config.toml
n_layer = 19
head_dim = 64
norm = "layernorm"
rope_base = 10000.0
qk_norm = false
tie_embeddings = false
init = "normal"
init_std_down = 0.0
lr = 0.00929
batch_tokens = 32768
seq_len = 256
doc_mask = true
train_tokens = 308100000
dataset = "wikipedia_en"
Each number is 200 + 30 x the weight over its row's rms, rounded and kept within 0 to 999. Layers, rows and columns count from 0. The size before them is the row's rms in percent of the matrix's.

# layer 12 attention output (transposed), 256x224, rms 0.113, rows 77-127, columns 128-159
095,131,210,187,194,180,230,195,230,205,204,174,204,217,220,168,168,188,218,192,218,180,161,207,206,255,163,218,154,190,172,160,185
100,228,270,170,180,173,193,218,197,270,205,189,262,158,190,187,183,264,198,220,242,166,194,250,164,217,190,200,222,158,208,235,223
104,215,165,173,202,223,206,196,215,172,239,202,216,199,254,229,217,190,195,201,182,207,209,166,190,189,228,223,260,175,207,164,211
102,243,188,180,224,166,188,188,216,218,203,218,201,220,161,195,262,240,207,226,213,178,203,157,200,180,195,213,233,189,141,218,204
102,173,176,188,199,191,172,236,234,151,214,148,216,248,228,226,154,140,186,234,182,192,203,215,181,194,154,244,206,213,163,175,196
099,169,142,154,179,210,220,213,209,184,200,195,215,178,176,185,207,255,236,197,163,198,202,207,230,212,222,177,217,191,226,194,203
094,190,165,169,229,227,127,238,195,235,217,166,211,179,203,202,235,235,178,186,207,235,193,223,201,198,199,211,214,206,228,192,170
107,226,238,214,152,214,229,224,257,228,216,189,209,203,268,247,190,220,218,246,213,209,259,189,165,209,165,192,175,224,196,287,222
095,200,165,201,235,238,207,243,204,187,205,198,128,196,234,200,218,194,230,220,228,211,255,154,228,202,209,163,199,173,207,203,201
093,182,215,218,235,181,179,134,188,205,191,237,220,207,242,195,151,199,174,203,218,196,175,218,185,175,242,223,177,211,211,146,166
096,238,216,211,223,197,265,223,172,237,207,214,170,213,172,188,171,215,158,170,184,245,248,248,195,168,296,163,199,225,216,188,206
099,193,220,223,225,192,156,204,151,175,194,218,178,201,161,202,221,199,211,200,209,251,218,227,197,233,180,155,201,232,217,237,265
094,199,180,222,211,151,286,181,212,171,217,165,188,169,232,215,230,272,156,221,206,173,220,153,211,221,214,228,232,215,178,200,223
102,234,264,173,189,170,180,203,213,169,161,178,203,151,219,111,202,136,148,252,210,214,202,208,223,211,182,162,210,217,229,208,162
107,230,188,245,180,240,201,198,130,186,220,238,201,178,199,184,173,199,174,171,212,212,194,162,244,169,191,195,225,212,167,235,166
099,181,216,165,179,211,205,208,168,200,222,231,193,215,208,188,228,217,197,215,206,172,207,237,176,139,151,161,211,247,213,207,245
095,201,178,199,229,160,191,226,224,181,190,205,143,252,161,238,185,194,150,209,163,156,184,212,223,235,209,250,168,202,201,182,176
101,157,188,204,215,211,209,233,190,222,191,176,209,212,200,242,224,173,185,226,197,173,141,199,189,239,214,226,157,183,236,169,243
094,216,232,175,219,168,221,196,199,233,196,238,155,185,230,266,188,167,222,189,226,226,216,157,174,267,183,197,224,193,211,199,193
096,241,217,195,197,246,226,196,148,198,135,187,202,181,164,182,222,169,236,180,225,228,231,181,200,158,203,243,197,212,189,186,213
098,200,225,155,225,198,230,215,210,176,181,219,210,233,195,160,221,193,210,238,226,183,195,134,189,238,187,249,194,255,133,180,157
098,220,188,230,166,209,202,222,181,165,174,286,151,163,182,235,165,218,196,108,222,205,172,183,175,168,194,139,174,184,217,156,236
098,153,215,161,164,207,229,224,224,186,151,212,260,233,240,267,219,193,188,206,215,237,188,200,190,242,223,221,182,137,191,224,234
096,198,211,250,253,248,204,189,226,227,183,217,213,169,249,165,262,191,217,137,171,212,194,160,210,215,197,205,198,144,258,142,173
101,219,161,214,181,236,214,213,220,192,205,186,152,228,199,200,159,202,199,220,221,197,173,231,237,187,266,190,199,177,167,252,166
096,193,198,223,183,229,196,219,145,196,190,136,219,208,248,191,207,213,183,245,160,168,225,233,153,233,184,210,191,207,231,190,207
100,217,200,248,228,201,229,257,175,194,190,200,225,221,179,215,253,173,151,181,186,186,167,193,260,208,182,172,208,238,200,198,194
111,198,221,234,184,225,191,218,162,164,228,194,205,228,232,240,176,182,205,174,219,197,189,175,143,236,186,218,183,140,215,195,211
097,196,204,235,128,201,207,157,193,129,203,194,174,148,172,237,184,228,157,154,192,233,244,210,177,205,211,180,205,203,200,171,139
099,157,175,179,180,211,259,180,227,207,181,168,177,202,219,194,176,206,197,207,188,222,202,241,142,179,258,210,154,215,231,189,187
103,248,196,168,163,232,212,235,181,171,220,147,162,260,180,200,218,235,213,193,205,196,199,222,205,266,210,239,212,206,212,196,245
094,233,136,197,196,219,177,177,166,189,227,215,175,216,246,225,203,244,194,199,194,233,263,118,218,157,213,199,219,234,224,259,263
100,200,197,161,194,234,217,225,195,220,183,200,175,205,191,226,210,237,238,211,185,238,141,232,196,209,195,179,165,205,231,156,179
102,176,178,147,230,164,186,183,263,179,232,254,190,207,150,257,195,181,181,227,249,279,249,175,220,195,181,237,201,183,168,192,172
101,197,215,174,178,186,187,146,212,246,209,164,200,183,160,197,185,195,147,207,160,189,247,177,174,193,175,237,237,193,198,209,221
096,206,188,210,213,240,206,215,191,215,243,235,198,214,176,208,196,166,132,158,245,180,175,156,203,181,219,198,112,233,216,221,166
101,203,224,206,198,165,234,158,225,190,173,170,226,194,146,249,198,228,218,131,193,202,174,169,207,186,218,193,148,198,201,238,204
104,173,236,198,215,227,162,170,135,197,213,286,219,256,171,197,224,204,176,190,192,199,150,189,277,219,179,182,217,193,165,228,168
097,200,166,192,216,216,221,204,196,208,231,201,204,235,161,186,211,174,201,214,195,184,228,213,224,177,178,190,199,188,182,98,189
094,191,239,209,188,181,208,162,185,210,221,165,210,238,201,188,208,194,219,198,203,169,200,207,249,169,195,213,195,205,199,215,190
112,173,182,261,135,189,197,196,162,233,223,241,174,214,215,163,189,180,168,230,233,196,156,178,202,174,185,210,159,197,192,224,180
107,190,215,166,234,159,216,221,194,200,198,185,184,189,184,180,205,175,217,219,125,180,176,201,206,203,210,206,215,226,237,159,241
096,254,140,234,202,219,182,119,192,173,152,211,199,212,168,170,155,207,147,203,123,245,188,210,183,198,172,187,226,169,181,217,251
102,188,203,218,206,185,192,257,211,235,170,153,187,172,205,184,224,188,230,173,172,187,220,225,241,213,209,136,229,151,178,216,225
100,144,232,135,270,206,279,196,227,227,178,221,194,173,259,225,163,244,210,211,193,167,181,211,147,223,214,220,242,224,217,182,197
102,214,205,168,222,212,186,188,192,296,189,275,192,156,188,145,197,228,201,175,236,221,222,185,217,192,151,197,206,235,191,196,211
100,145,133,184,222,153,248,164,181,183,247,209,236,236,198,212,193,232,244,191,169,240,256,254,175,207,183,130,181,192,205,169,208
096,229,257,213,230,171,182,224,200,203,189,214,213,228,185,226,182,257,202,200,203,202,165,174,202,197,224,190,237,221,227,215,212
098,191,251,185,233,241,214,239,233,215,172,186,137,203,185,182,240,183,211,195,181,174,152,225,278,199,176,187,238,200,244,189,202
098,204,206,195,263,208,164,190,201,191,223,166,164,245,252,211,201,223,143,220,177,143,261,233,210,208,207,286,181,165,199,142,174
092,242,191,206,210,171,172,233,192,217,197,221,246,190,175,227,201,207,158,194,236,214,210,210,174,222,198,160,190,225,211,201,212
# layer 12 attention value, 256x224, rms 0.0756, rows 78-127, columns 128-159
091,204,160,237,202,155,236,148,161,250,207,203,156,187,239,210,208,215,218,197,180,184,222,216,201,194,130,186,166,187,160,196,229
090,210,249,205,203,245,216,181,210,213,210,174,130,125,189,244,206,230,213,222,238,156,202,321,161,171,227,168,176,234,235,219,192
093,179,212,169,223,212,221,206,222,175,183,215,203,177,218,161,228,193,216,206,157,270,245,241,198,202,153,211,204,211,215,190,204
093,229,234,264,209,223,204,269,190,175,193,234,244,221,223,181,185,201,206,156,215,188,234,180,176,167,182,178,217,213,191,217,184
091,221,122,212,246,210,214,204,227,198,142,218,229,207,189,236,231,180,159,209,254,171,208,221,202,166,212,169,183,190,176,184,212
089,195,136,176,116,180,206,220,241,190,197,207,155,212,232,231,219,199,160,236,197,172,248,194,185,181,189,172,246,198,184,218,222
098,185,138,195,220,195,142,192,204,210,198,220,154,204,196,228,165,194,233,172,227,210,201,105,146,187,216,190,204,205,214,187,176
087,218,231,189,182,190,188,148,254,267,215,179,240,174,210,234,224,211,214,131,291,206,149,248,227,166,225,158,177,210,201,205,215
088,194,205,170,165,175,231,161,173,149,171,217,225,200,205,140,232,195,175,167,216,157,256,296,178,188,244,194,158,239,252,232,246
092,189,198,193,212,178,144,247,199,242,163,231,195,185,198,189,135,244,201,174,228,184,233,183,253,210,206,216,199,199,184,204,181
089,200,180,194,198,187,190,173,184,234,258,179,214,180,241,171,149,216,227,207,260,187,216,217,197,254,212,247,176,193,288,195,199
094,188,182,171,202,226,157,169,214,219,221,208,192,235,179,220,136,199,223,263,224,201,165,221,153,218,185,119,162,212,185,155,175
097,174,226,166,291,194,165,187,227,226,243,212,229,277,198,143,220,198,184,187,221,184,220,207,211,192,215,226,212,246,179,177,202
095,183,228,240,175,216,178,258,170,163,221,208,171,190,204,218,190,214,174,167,177,222,225,197,180,181,224,212,205,174,254,222,222
093,179,149,206,137,204,221,200,141,210,219,223,240,224,214,141,213,199,205,147,186,218,266,183,194,227,184,215,209,199,144,244,196
091,195,201,160,212,180,230,194,262,161,184,133,150,163,191,190,204,199,208,185,231,229,176,238,171,273,167,243,220,205,183,182,157
091,203,175,213,226,252,255,174,171,231,150,231,202,237,179,160,252,219,162,207,157,178,210,193,163,204,153,200,173,188,185,136,216
088,199,260,212,169,212,131,239,165,201,173,154,234,160,203,225,272,200,214,163,199,171,158,172,217,217,223,151,240,160,174,225,155
090,181,198,193,210,136,200,142,214,193,250,203,226,244,187,196,193,188,151,197,168,248,228,195,264,216,184,207,238,224,232,195,185
090,175,155,209,203,192,236,256,158,167,179,201,202,217,163,206,194,184,184,205,279,193,287,187,206,200,178,144,192,154,218,210,196
087,192,179,185,196,202,210,263,197,181,202,113,165,221,179,174,202,214,187,215,233,219,201,215,187,225,216,224,183,222,183,241,181
091,177,159,277,188,171,248,185,213,186,176,239,206,213,201,170,172,211,196,167,209,154,214,213,211,197,166,168,186,236,150,169,158
093,221,254,139,177,204,188,180,197,213,199,207,218,215,197,248,204,233,232,171,188,219,164,269,199,189,207,214,256,207,146,192,189
091,205,163,124,202,197,157,190,212,238,194,226,222,151,179,202,142,206,208,143,267,220,212,157,210,236,208,180,155,238,169,178,206
091,183,229,211,188,176,207,198,208,204,185,209,193,177,208,205,168,191,202,224,155,187,149,139,242,287,176,208,173,186,189,169,189
093,183,185,182,256,244,311,223,183,209,221,256,189,193,230,108,215,163,219,134,187,209,194,193,205,192,206,174,209,182,196,223,215
100,196,188,247,206,248,226,177,260,238,198,191,255,201,208,237,132,185,232,219,187,209,161,252,184,154,190,232,170,205,194,234,166
096,193,268,190,227,235,234,189,204,213,184,169,239,200,217,169,155,204,209,183,153,197,181,177,200,169,195,186,201,141,164,164,214
094,211,173,189,201,186,204,172,146,141,176,185,257,199,220,259,158,198,219,195,169,207,238,179,232,166,236,236,155,192,160,214,222
085,199,186,249,176,238,208,224,210,189,176,167,227,185,213,179,135,179,239,219,241,184,245,236,222,198,234,215,185,189,174,170,193
091,210,191,201,185,163,241,221,195,217,251,218,224,198,197,198,216,167,206,186,187,245,170,204,220,229,222,225,196,241,203,221,176
091,225,192,139,210,212,258,196,192,227,167,185,254,196,213,175,168,178,213,193,200,174,270,183,209,255,199,140,181,203,219,209,209
089,226,191,177,220,230,237,170,208,187,206,201,202,269,196,192,206,213,223,154,204,282,244,145,176,150,208,180,217,204,225,192,183
095,179,216,184,222,212,175,162,180,199,246,198,214,180,220,191,231,237,214,233,161,217,236,196,203,239,188,222,239,230,186,221,225
095,189,206,145,248,218,233,125,189,223,190,136,173,228,206,235,192,209,189,269,216,226,231,167,216,120,216,220,177,226,193,202,205
096,195,214,226,199,196,173,236,190,202,188,201,169,211,261,235,229,192,188,199,141,196,199,161,236,213,151,179,177,162,249,194,214
092,198,188,200,209,138,212,246,65,230,177,215,199,163,193,166,243,220,144,187,174,232,252,156,222,199,169,171,193,202,210,216,209
091,208,202,210,210,202,171,210,226,208,191,195,198,237,220,232,166,231,153,170,162,178,178,178,180,226,223,138,198,221,169,192,206
092,185,198,228,170,207,201,231,172,169,191,199,209,269,199,174,175,188,169,213,212,190,174,244,218,165,174,220,173,178,142,162,205
098,196,231,188,213,224,220,218,145,229,199,165,243,205,194,195,151,243,169,205,152,176,207,198,203,181,212,190,223,218,234,175,196
100,167,260,223,186,247,183,192,224,212,238,213,222,223,184,168,175,215,190,207,233,211,196,159,219,220,182,240,115,199,196,211,258
085,196,256,216,192,181,179,226,144,203,175,195,173,230,177,125,243,199,228,212,201,233,103,156,162,147,202,184,207,266,189,185,245
092,223,253,246,266,220,184,222,232,201,213,223,182,185,173,172,198,187,225,192,194,216,189,194,238,160,245,180,297,181,278,173,188
090,198,144,216,214,169,252,178,212,208,206,197,254,240,156,197,213,202,237,228,194,211,214,215,181,158,126,197,184,206,178,199,171
096,170,228,217,159,230,222,154,180,217,205,195,287,177,207,241,174,213,192,205,237,193,152,178,164,202,126,250,199,182,183,219,224
097,180,274,186,208,184,177,181,215,255,168,189,230,186,175,166,184,162,202,224,192,201,259,185,167,134,153,161,219,204,219,214,208
092,219,223,179,217,262,271,178,256,193,173,158,217,157,197,134,188,181,194,240,193,158,223,172,168,266,258,141,207,160,146,183,196
091,179,173,184,209,232,141,279,158,177,184,193,222,211,241,170,223,211,151,176,253,249,231,298,196,244,224,201,180,194,183,199,213
087,187,209,171,212,209,218,256,221,200,215,211,203,183,213,165,238,210,202,131,174,156,147,256,210,181,257,160,204,189,195,214,220
087,185,222,238,136,151,180,195,255,174,197,183,236,158,215,102,268,204,226,280,257,194,151,122,222,196,212,226,231,201,208,220,206
# layer 12 attention query, 256x224, rms 0.0752, rows 128-184, columns 128-159
050,217,256,208,198,200,176,195,203,218,238,153,195,233,254,191,184,191,194,178,218,163,177,193,204,204,145,210,182,204,179,187,196
046,159,221,151,230,216,271,228,196,265,216,161,229,207,194,236,206,199,206,184,270,161,249,187,209,165,230,211,279,205,239,226,195
081,170,149,149,175,199,191,225,230,166,194,220,223,181,133,265,230,216,188,209,194,292,247,218,279,203,196,175,208,195,166,215,253
067,175,177,177,168,210,215,230,230,177,194,204,209,226,203,222,222,187,138,178,194,226,235,193,230,178,211,186,226,265,202,243,226
094,213,185,187,190,204,213,223,178,184,225,188,212,191,166,240,215,170,161,180,155,203,195,219,207,169,196,182,203,239,170,248,217
098,207,201,189,147,261,189,186,258,220,164,217,214,236,224,213,146,149,230,174,216,173,213,214,187,209,222,212,159,200,180,235,182
100,170,177,236,177,167,178,165,193,175,218,213,207,197,221,153,155,232,167,202,186,184,217,220,190,211,187,150,232,215,209,139,190
097,237,200,189,227,245,243,200,220,202,199,226,187,172,190,239,158,233,165,166,178,171,213,166,204,236,231,198,231,195,197,235,199
042,137,215,224,169,172,235,181,250,213,207,172,242,187,213,218,200,210,178,198,150,214,244,191,184,210,219,179,179,165,180,201,208
068,226,229,245,232,185,223,158,176,226,173,160,164,230,239,166,165,184,207,189,201,140,138,162,164,186,177,241,202,189,178,195,168
048,215,221,210,254,185,231,199,197,215,189,224,210,232,212,197,198,175,176,187,259,157,222,180,231,198,246,193,227,148,268,235,143
062,253,265,241,256,203,235,219,169,229,187,198,208,236,185,202,204,190,217,211,219,105,167,206,147,208,224,206,202,204,257,184,158
073,195,238,235,253,176,235,175,189,238,185,192,200,203,203,192,178,198,243,239,242,160,175,196,199,229,209,216,173,166,234,176,167
083,238,214,204,203,182,184,204,194,191,191,201,195,238,237,164,216,180,182,150,229,237,215,184,217,217,263,238,221,132,178,198,209
089,161,193,243,207,225,176,155,242,190,169,205,187,230,253,153,176,182,188,163,173,160,198,187,229,245,231,216,186,200,183,141,198
095,186,203,205,172,179,207,193,256,188,209,209,125,211,226,264,184,186,145,151,203,192,135,201,190,201,187,239,166,269,196,188,204
100,206,214,181,180,222,203,200,175,201,187,212,244,204,196,196,177,274,225,175,203,140,186,217,174,165,231,249,182,175,156,208,172
093,161,205,269,189,294,164,159,183,206,204,226,190,140,172,141,203,187,147,211,126,204,196,176,183,135,223,222,214,193,200,219,224
093,235,170,214,173,211,157,177,207,199,198,176,185,220,192,185,225,198,269,164,195,213,218,180,167,168,227,158,210,133,183,225,215
098,194,215,190,199,197,215,223,197,209,209,166,193,231,186,198,187,193,266,183,217,211,224,195,251,168,183,176,206,249,278,183,230
098,257,192,193,180,204,186,165,113,212,208,223,192,193,219,201,238,215,184,220,252,138,138,218,203,174,228,140,192,211,218,169,189
094,224,249,219,232,219,215,198,198,224,173,199,193,157,158,172,169,225,199,212,262,133,191,168,231,248,132,238,231,187,213,193,216
098,192,187,213,211,218,226,191,184,234,130,165,243,201,201,205,123,245,197,157,189,230,215,185,172,183,240,199,207,254,277,180,182
096,204,157,180,187,173,211,176,173,164,226,194,168,208,205,173,174,198,270,238,179,210,148,185,220,177,223,176,204,185,202,219,192
095,260,169,164,214,181,179,170,207,200,237,175,154,192,183,199,186,203,215,224,173,221,242,209,169,207,193,221,246,225,223,137,147
096,218,165,180,220,202,173,217,206,180,181,218,181,187,183,207,143,205,185,192,208,213,167,170,211,179,209,190,173,277,224,147,187
096,242,187,228,231,219,175,206,211,232,230,136,224,236,209,226,240,186,216,232,156,185,199,258,197,273,236,236,234,204,205,181,163
095,211,179,241,195,146,218,191,202,240,165,174,210,222,227,198,207,163,187,227,270,223,200,212,216,157,168,195,208,191,225,214,163
093,222,164,192,179,190,153,199,229,170,244,147,129,188,203,212,208,213,214,188,226,237,180,204,231,197,231,220,178,238,194,134,174
100,157,195,199,185,171,138,158,211,192,153,154,211,181,227,193,165,234,220,218,170,185,197,206,199,212,183,203,187,199,184,163,183
100,238,229,202,207,214,236,152,169,180,148,222,248,210,212,242,162,191,191,240,179,201,205,175,180,203,163,180,156,192,181,180,208
092,213,206,198,256,179,254,167,218,224,155,260,157,227,183,215,211,215,234,215,180,218,226,241,171,196,131,232,215,202,225,202,181
099,206,223,189,211,195,244,131,188,166,200,175,231,191,200,236,212,215,193,204,197,180,182,127,182,152,263,191,181,192,214,210,234
098,189,210,190,223,142,239,220,235,150,166,219,218,200,163,185,233,221,205,178,236,226,214,204,101,212,276,218,199,233,169,161,155
097,198,219,189,164,262,175,196,182,189,163,215,121,207,209,211,175,211,226,181,203,169,173,222,186,171,186,200,174,242,172,149,186
096,194,183,222,176,158,203,155,185,209,172,245,228,244,222,223,161,122,168,249,257,142,237,159,201,166,177,239,181,201,265,234,166
098,207,191,180,159,178,280,211,161,158,136,225,184,188,202,196,261,204,214,226,164,194,190,183,187,238,182,203,180,179,264,186,223
098,193,160,258,216,179,144,223,139,173,238,194,217,180,194,182,156,218,183,241,226,235,202,200,149,200,149,215,169,208,211,184,226
099,186,231,201,237,171,210,220,250,184,171,198,221,273,185,200,155,229,188,214,183,202,159,162,230,222,212,214,195,204,178,178,196
095,168,116,227,214,184,155,138,190,176,217,171,134,225,201,153,215,237,200,209,218,259,196,211,204,193,171,180,191,221,227,174,223
101,210,249,155,287,190,199,200,199,190,204,156,170,205,152,229,181,228,192,209,190,225,195,225,223,217,214,220,215,188,241,171,191
092,163,183,184,224,196,185,197,161,223,207,260,230,226,205,209,195,214,168,205,214,207,272,214,215,194,237,160,229,193,220,219,195
102,206,151,235,203,153,163,151,244,197,214,229,205,179,201,186,163,186,186,195,212,201,189,297,230,177,209,201,152,141,217,184,212
095,180,168,210,203,191,224,140,237,219,166,221,206,222,185,257,191,208,248,178,165,196,206,205,227,227,258,201,233,255,226,233,207
093,264,253,261,166,189,172,182,203,213,229,198,159,220,207,157,196,178,230,162,254,248,222,223,177,247,223,158,246,169,208,218,238
097,191,209,220,213,203,214,238,240,181,201,203,187,212,184,125,158,210,174,185,209,148,211,180,239,182,172,280,194,208,183,189,164
094,217,235,202,222,208,181,240,195,202,200,169,202,210,240,223,179,193,210,191,182,178,170,211,239,260,203,209,240,208,227,199,237
093,162,160,142,184,198,191,190,166,210,215,177,203,218,235,220,218,266,227,166,257,236,162,180,192,147,194,215,175,195,173,158,215
097,174,176,263,270,215,187,172,191,194,161,187,226,207,191,190,207,183,178,198,230,190,169,223,207,222,200,236,203,232,177,126,208
098,201,231,248,216,248,213,206,212,224,194,209,161,211,217,189,188,201,226,250,197,223,150,241,224,212,237,176,304,153,238,140,169
097,181,190,210,199,160,161,222,211,165,225,211,187,183,206,214,205,225,202,100,268,181,178,194,232,224,162,226,172,191,231,218,200
099,198,138,257,203,227,246,210,283,213,183,204,175,138,272,157,251,219,184,190,236,230,198,160,244,192,181,121,180,212,213,175,223
098,225,153,250,181,169,205,201,176,192,166,191,254,219,195,202,205,130,172,174,155,217,222,212,197,241,232,162,221,198,174,167,216
095,185,219,208,143,180,224,200,186,203,198,225,104,155,203,236,184,238,191,229,170,244,230,218,220,228,130,236,194,252,215,266,186
095,201,204,220,150,157,201,188,180,167,196,220,202,195,168,203,179,226,183,221,158,155,154,200,202,210,180,216,184,221,199,231,225
095,198,264,224,163,137,207,189,195,216,252,214,188,106,175,184,205,218,195,199,201,184,232,219,223,232,178,119,203,152,209,166,229
095,207,193,197,162,179,182,225,194,191,315,248,247,190,208,197,159,157,165,192,215,235,182,148,208,236,194,236,148,221,189,215,189
# layer 12 attention key, 256x224, rms 0.0763, rows 128-183, columns 128-159
050,245,159,189,201,202,218,188,210,164,195,240,201,200,179,232,229,186,204,235,228,238,232,240,242,193,249,200,229,226,195,159,206
051,251,196,238,203,217,171,185,209,189,228,212,208,184,240,173,164,200,186,198,214,226,155,218,196,186,217,216,136,206,221,189,203
068,243,262,245,225,182,153,199,211,188,234,209,210,220,218,153,118,163,200,199,212,173,158,208,178,187,274,210,181,200,219,206,181
073,210,153,176,175,199,181,199,234,191,165,202,187,194,153,252,237,244,126,174,218,236,235,191,208,220,164,235,215,176,158,208,169
077,221,144,178,177,186,176,184,209,186,160,237,211,201,179,193,254,203,165,110,190,190,231,188,201,169,144,244,214,201,163,162,182
100,152,154,190,186,209,208,160,248,176,227,203,233,272,248,188,175,183,224,188,223,176,247,208,172,219,179,111,232,200,177,163,145
099,201,226,243,196,178,209,204,166,202,253,222,219,170,246,207,186,205,230,177,162,190,193,220,207,158,174,213,206,210,237,231,200
096,239,225,199,243,242,177,215,223,233,251,182,215,197,249,219,171,214,192,251,181,187,236,190,190,254,198,214,169,171,195,214,210
045,234,111,161,180,196,205,194,194,149,190,226,200,133,206,208,163,157,170,158,215,197,241,190,231,210,201,193,179,238,191,180,210
057,172,147,173,165,200,174,144,286,153,216,164,184,230,211,232,232,178,198,192,165,225,237,182,180,188,219,192,200,268,177,135,242
047,204,172,223,141,172,179,211,251,195,166,135,207,229,255,179,239,194,192,198,219,192,239,148,195,165,165,188,193,269,193,170,202
067,172,220,181,136,229,227,206,254,190,191,208,220,213,171,201,251,201,211,131,222,212,191,191,253,217,190,206,188,188,180,163,220
111,194,213,191,146,206,244,254,213,230,216,237,170,157,165,238,262,229,177,195,221,183,168,217,242,184,202,238,212,168,171,216,225
101,192,174,183,160,186,160,209,172,208,157,199,205,200,255,180,160,193,209,147,215,215,220,196,181,182,186,174,152,211,238,210,199
098,200,175,232,168,219,164,205,237,202,197,147,191,192,207,228,142,190,212,132,196,197,213,210,184,191,209,189,189,224,178,160,223
094,202,177,251,215,180,198,200,192,196,258,276,184,183,252,227,221,218,178,164,226,239,146,219,210,224,246,205,236,194,199,162,212
101,163,254,241,200,190,207,201,218,202,205,252,194,135,206,161,170,219,200,176,186,217,181,202,140,173,197,216,187,249,207,235,212
096,194,160,209,215,208,206,189,179,157,169,190,199,192,205,214,233,222,254,133,193,224,220,140,226,232,189,198,130,164,161,217,198
099,149,189,251,208,210,212,197,205,192,239,245,212,176,196,210,245,183,215,202,230,202,217,211,171,242,168,143,226,242,174,189,203
098,199,179,205,204,229,214,178,197,215,179,228,148,238,201,174,193,178,172,161,223,189,228,222,236,199,186,229,179,233,259,205,226
096,221,203,200,181,199,229,133,167,174,249,217,195,184,177,170,195,211,208,263,215,121,188,240,142,188,219,198,210,211,195,189,165
098,147,172,169,240,156,200,245,189,231,225,215,221,164,198,192,182,164,211,230,225,181,173,189,179,171,157,183,237,199,178,231,214
097,233,221,148,178,197,186,145,214,164,158,211,225,175,215,253,144,205,196,155,197,170,167,216,224,174,173,192,177,236,172,181,150
099,171,226,239,238,200,272,205,226,148,221,217,227,221,199,214,186,205,181,191,178,209,172,257,202,201,203,166,157,217,207,220,196
098,218,178,186,236,183,165,169,215,200,250,168,200,204,191,234,199,224,167,181,177,187,189,215,231,200,200,223,209,194,197,183,227
101,133,174,206,206,190,256,194,220,190,171,200,252,190,181,214,195,247,161,196,207,208,203,189,152,175,235,199,242,239,164,261,175
098,206,218,220,191,175,212,199,236,204,234,173,220,230,247,186,216,225,247,249,240,180,183,254,178,227,211,195,203,195,185,204,231
097,236,225,241,188,168,185,224,228,171,179,175,170,213,227,168,222,197,209,211,241,183,123,182,201,223,128,172,228,202,154,211,144
099,176,191,213,205,214,222,204,223,188,257,170,192,205,241,153,203,229,180,191,172,218,196,208,259,237,187,202,181,185,196,166,204
101,180,168,219,204,211,183,178,198,206,160,209,147,191,214,214,216,202,202,215,210,204,177,204,183,245,187,176,204,210,243,241,203
100,214,238,187,163,158,161,159,216,224,129,194,221,185,194,214,196,211,260,191,179,239,238,204,130,165,215,237,192,197,210,204,220
093,203,176,185,278,178,199,196,150,223,205,221,162,131,201,200,220,194,243,203,208,214,224,202,183,239,189,192,173,211,175,163,202
100,194,229,229,116,201,208,156,216,158,244,189,139,178,262,203,222,225,236,195,185,188,163,212,185,167,235,140,188,185,186,229,218
100,263,186,194,198,169,212,176,216,159,211,209,146,182,150,272,233,221,231,132,227,234,227,185,145,235,193,191,211,202,218,195,176
095,163,210,223,190,183,238,237,225,201,168,181,180,176,248,147,215,185,230,205,153,177,162,211,203,227,242,235,199,279,188,143,185
097,221,239,266,172,162,202,193,165,254,207,238,266,205,224,207,141,175,223,216,224,171,181,170,158,180,197,203,209,214,231,234,142
095,190,248,146,167,176,208,219,202,189,186,234,157,166,162,197,280,192,203,209,182,216,232,218,158,208,252,165,157,172,225,238,211
098,178,206,190,220,206,200,207,207,197,200,209,249,224,181,199,200,175,164,207,221,196,179,165,193,199,186,202,175,184,256,191,217
098,177,235,205,221,204,201,201,177,192,166,183,170,191,234,177,163,214,230,236,161,201,198,201,197,217,187,179,216,217,191,233,205
099,145,233,241,237,220,204,189,228,193,207,197,210,183,166,152,223,173,182,170,196,228,220,217,212,209,177,193,186,209,190,205,230
099,176,224,157,229,212,221,177,243,176,204,195,255,151,185,196,182,191,182,267,262,168,203,214,229,226,185,264,164,207,183,204,245
096,196,269,233,213,212,206,210,231,260,201,235,237,202,188,225,188,168,204,188,184,219,254,234,224,235,265,190,222,202,217,185,233
100,195,225,206,137,211,151,145,210,221,174,227,146,145,196,192,180,233,191,204,209,184,207,262,199,204,209,147,221,191,224,215,162
094,198,151,222,202,213,170,252,197,215,154,174,196,274,213,231,174,191,255,146,178,243,215,192,185,261,240,191,205,148,207,221,208
098,289,199,243,260,240,235,178,210,217,195,199,197,181,167,167,211,200,179,188,172,198,258,215,198,210,172,151,269,203,231,197,245
097,212,156,232,234,200,215,183,189,188,126,190,173,208,195,171,146,191,238,167,195,222,282,217,180,173,176,256,201,178,217,218,175
097,184,178,181,226,191,210,199,182,215,240,191,213,168,223,177,222,180,216,185,233,165,193,169,217,238,179,203,233,188,221,199,226
093,217,204,153,169,252,215,202,202,241,262,226,242,184,185,192,269,185,204,187,181,190,224,162,181,164,205,227,216,187,229,167,185
100,194,211,239,252,229,193,181,152,185,178,186,228,217,214,239,193,199,196,190,236,185,174,200,193,161,197,244,216,227,228,198,157
101,172,244,230,273,278,231,225,204,253,209,173,182,182,187,215,243,238,177,167,214,186,210,164,220,197,204,159,242,170,168,204,216
101,163,236,165,170,215,204,203,204,211,274,251,148,186,182,174,191,226,230,136,244,197,246,145,230,196,201,250,186,155,227,163,238
100,195,127,236,198,191,181,200,174,200,207,200,138,233,207,172,280,201,182,231,190,252,198,176,170,207,211,229,163,172,168,175,213
104,175,188,215,197,171,201,183,191,176,198,202,235,205,191,206,187,199,196,215,189,178,198,182,180,229,173,171,180,163,173,205,229
101,186,191,166,156,186,204,205,241,217,190,178,207,228,235,226,234,214,192,202,227,192,163,262,186,164,223,186,227,194,205,240,186
098,182,202,277,164,217,179,237,167,235,213,188,192,189,133,145,143,222,176,174,233,149,177,211,223,167,200,281,196,199,225,191,211
095,173,177,209,217,190,226,260,164,174,190,218,162,193,128,220,146,226,154,205,185,181,150,194,173,194,226,147,213,183,231,142,195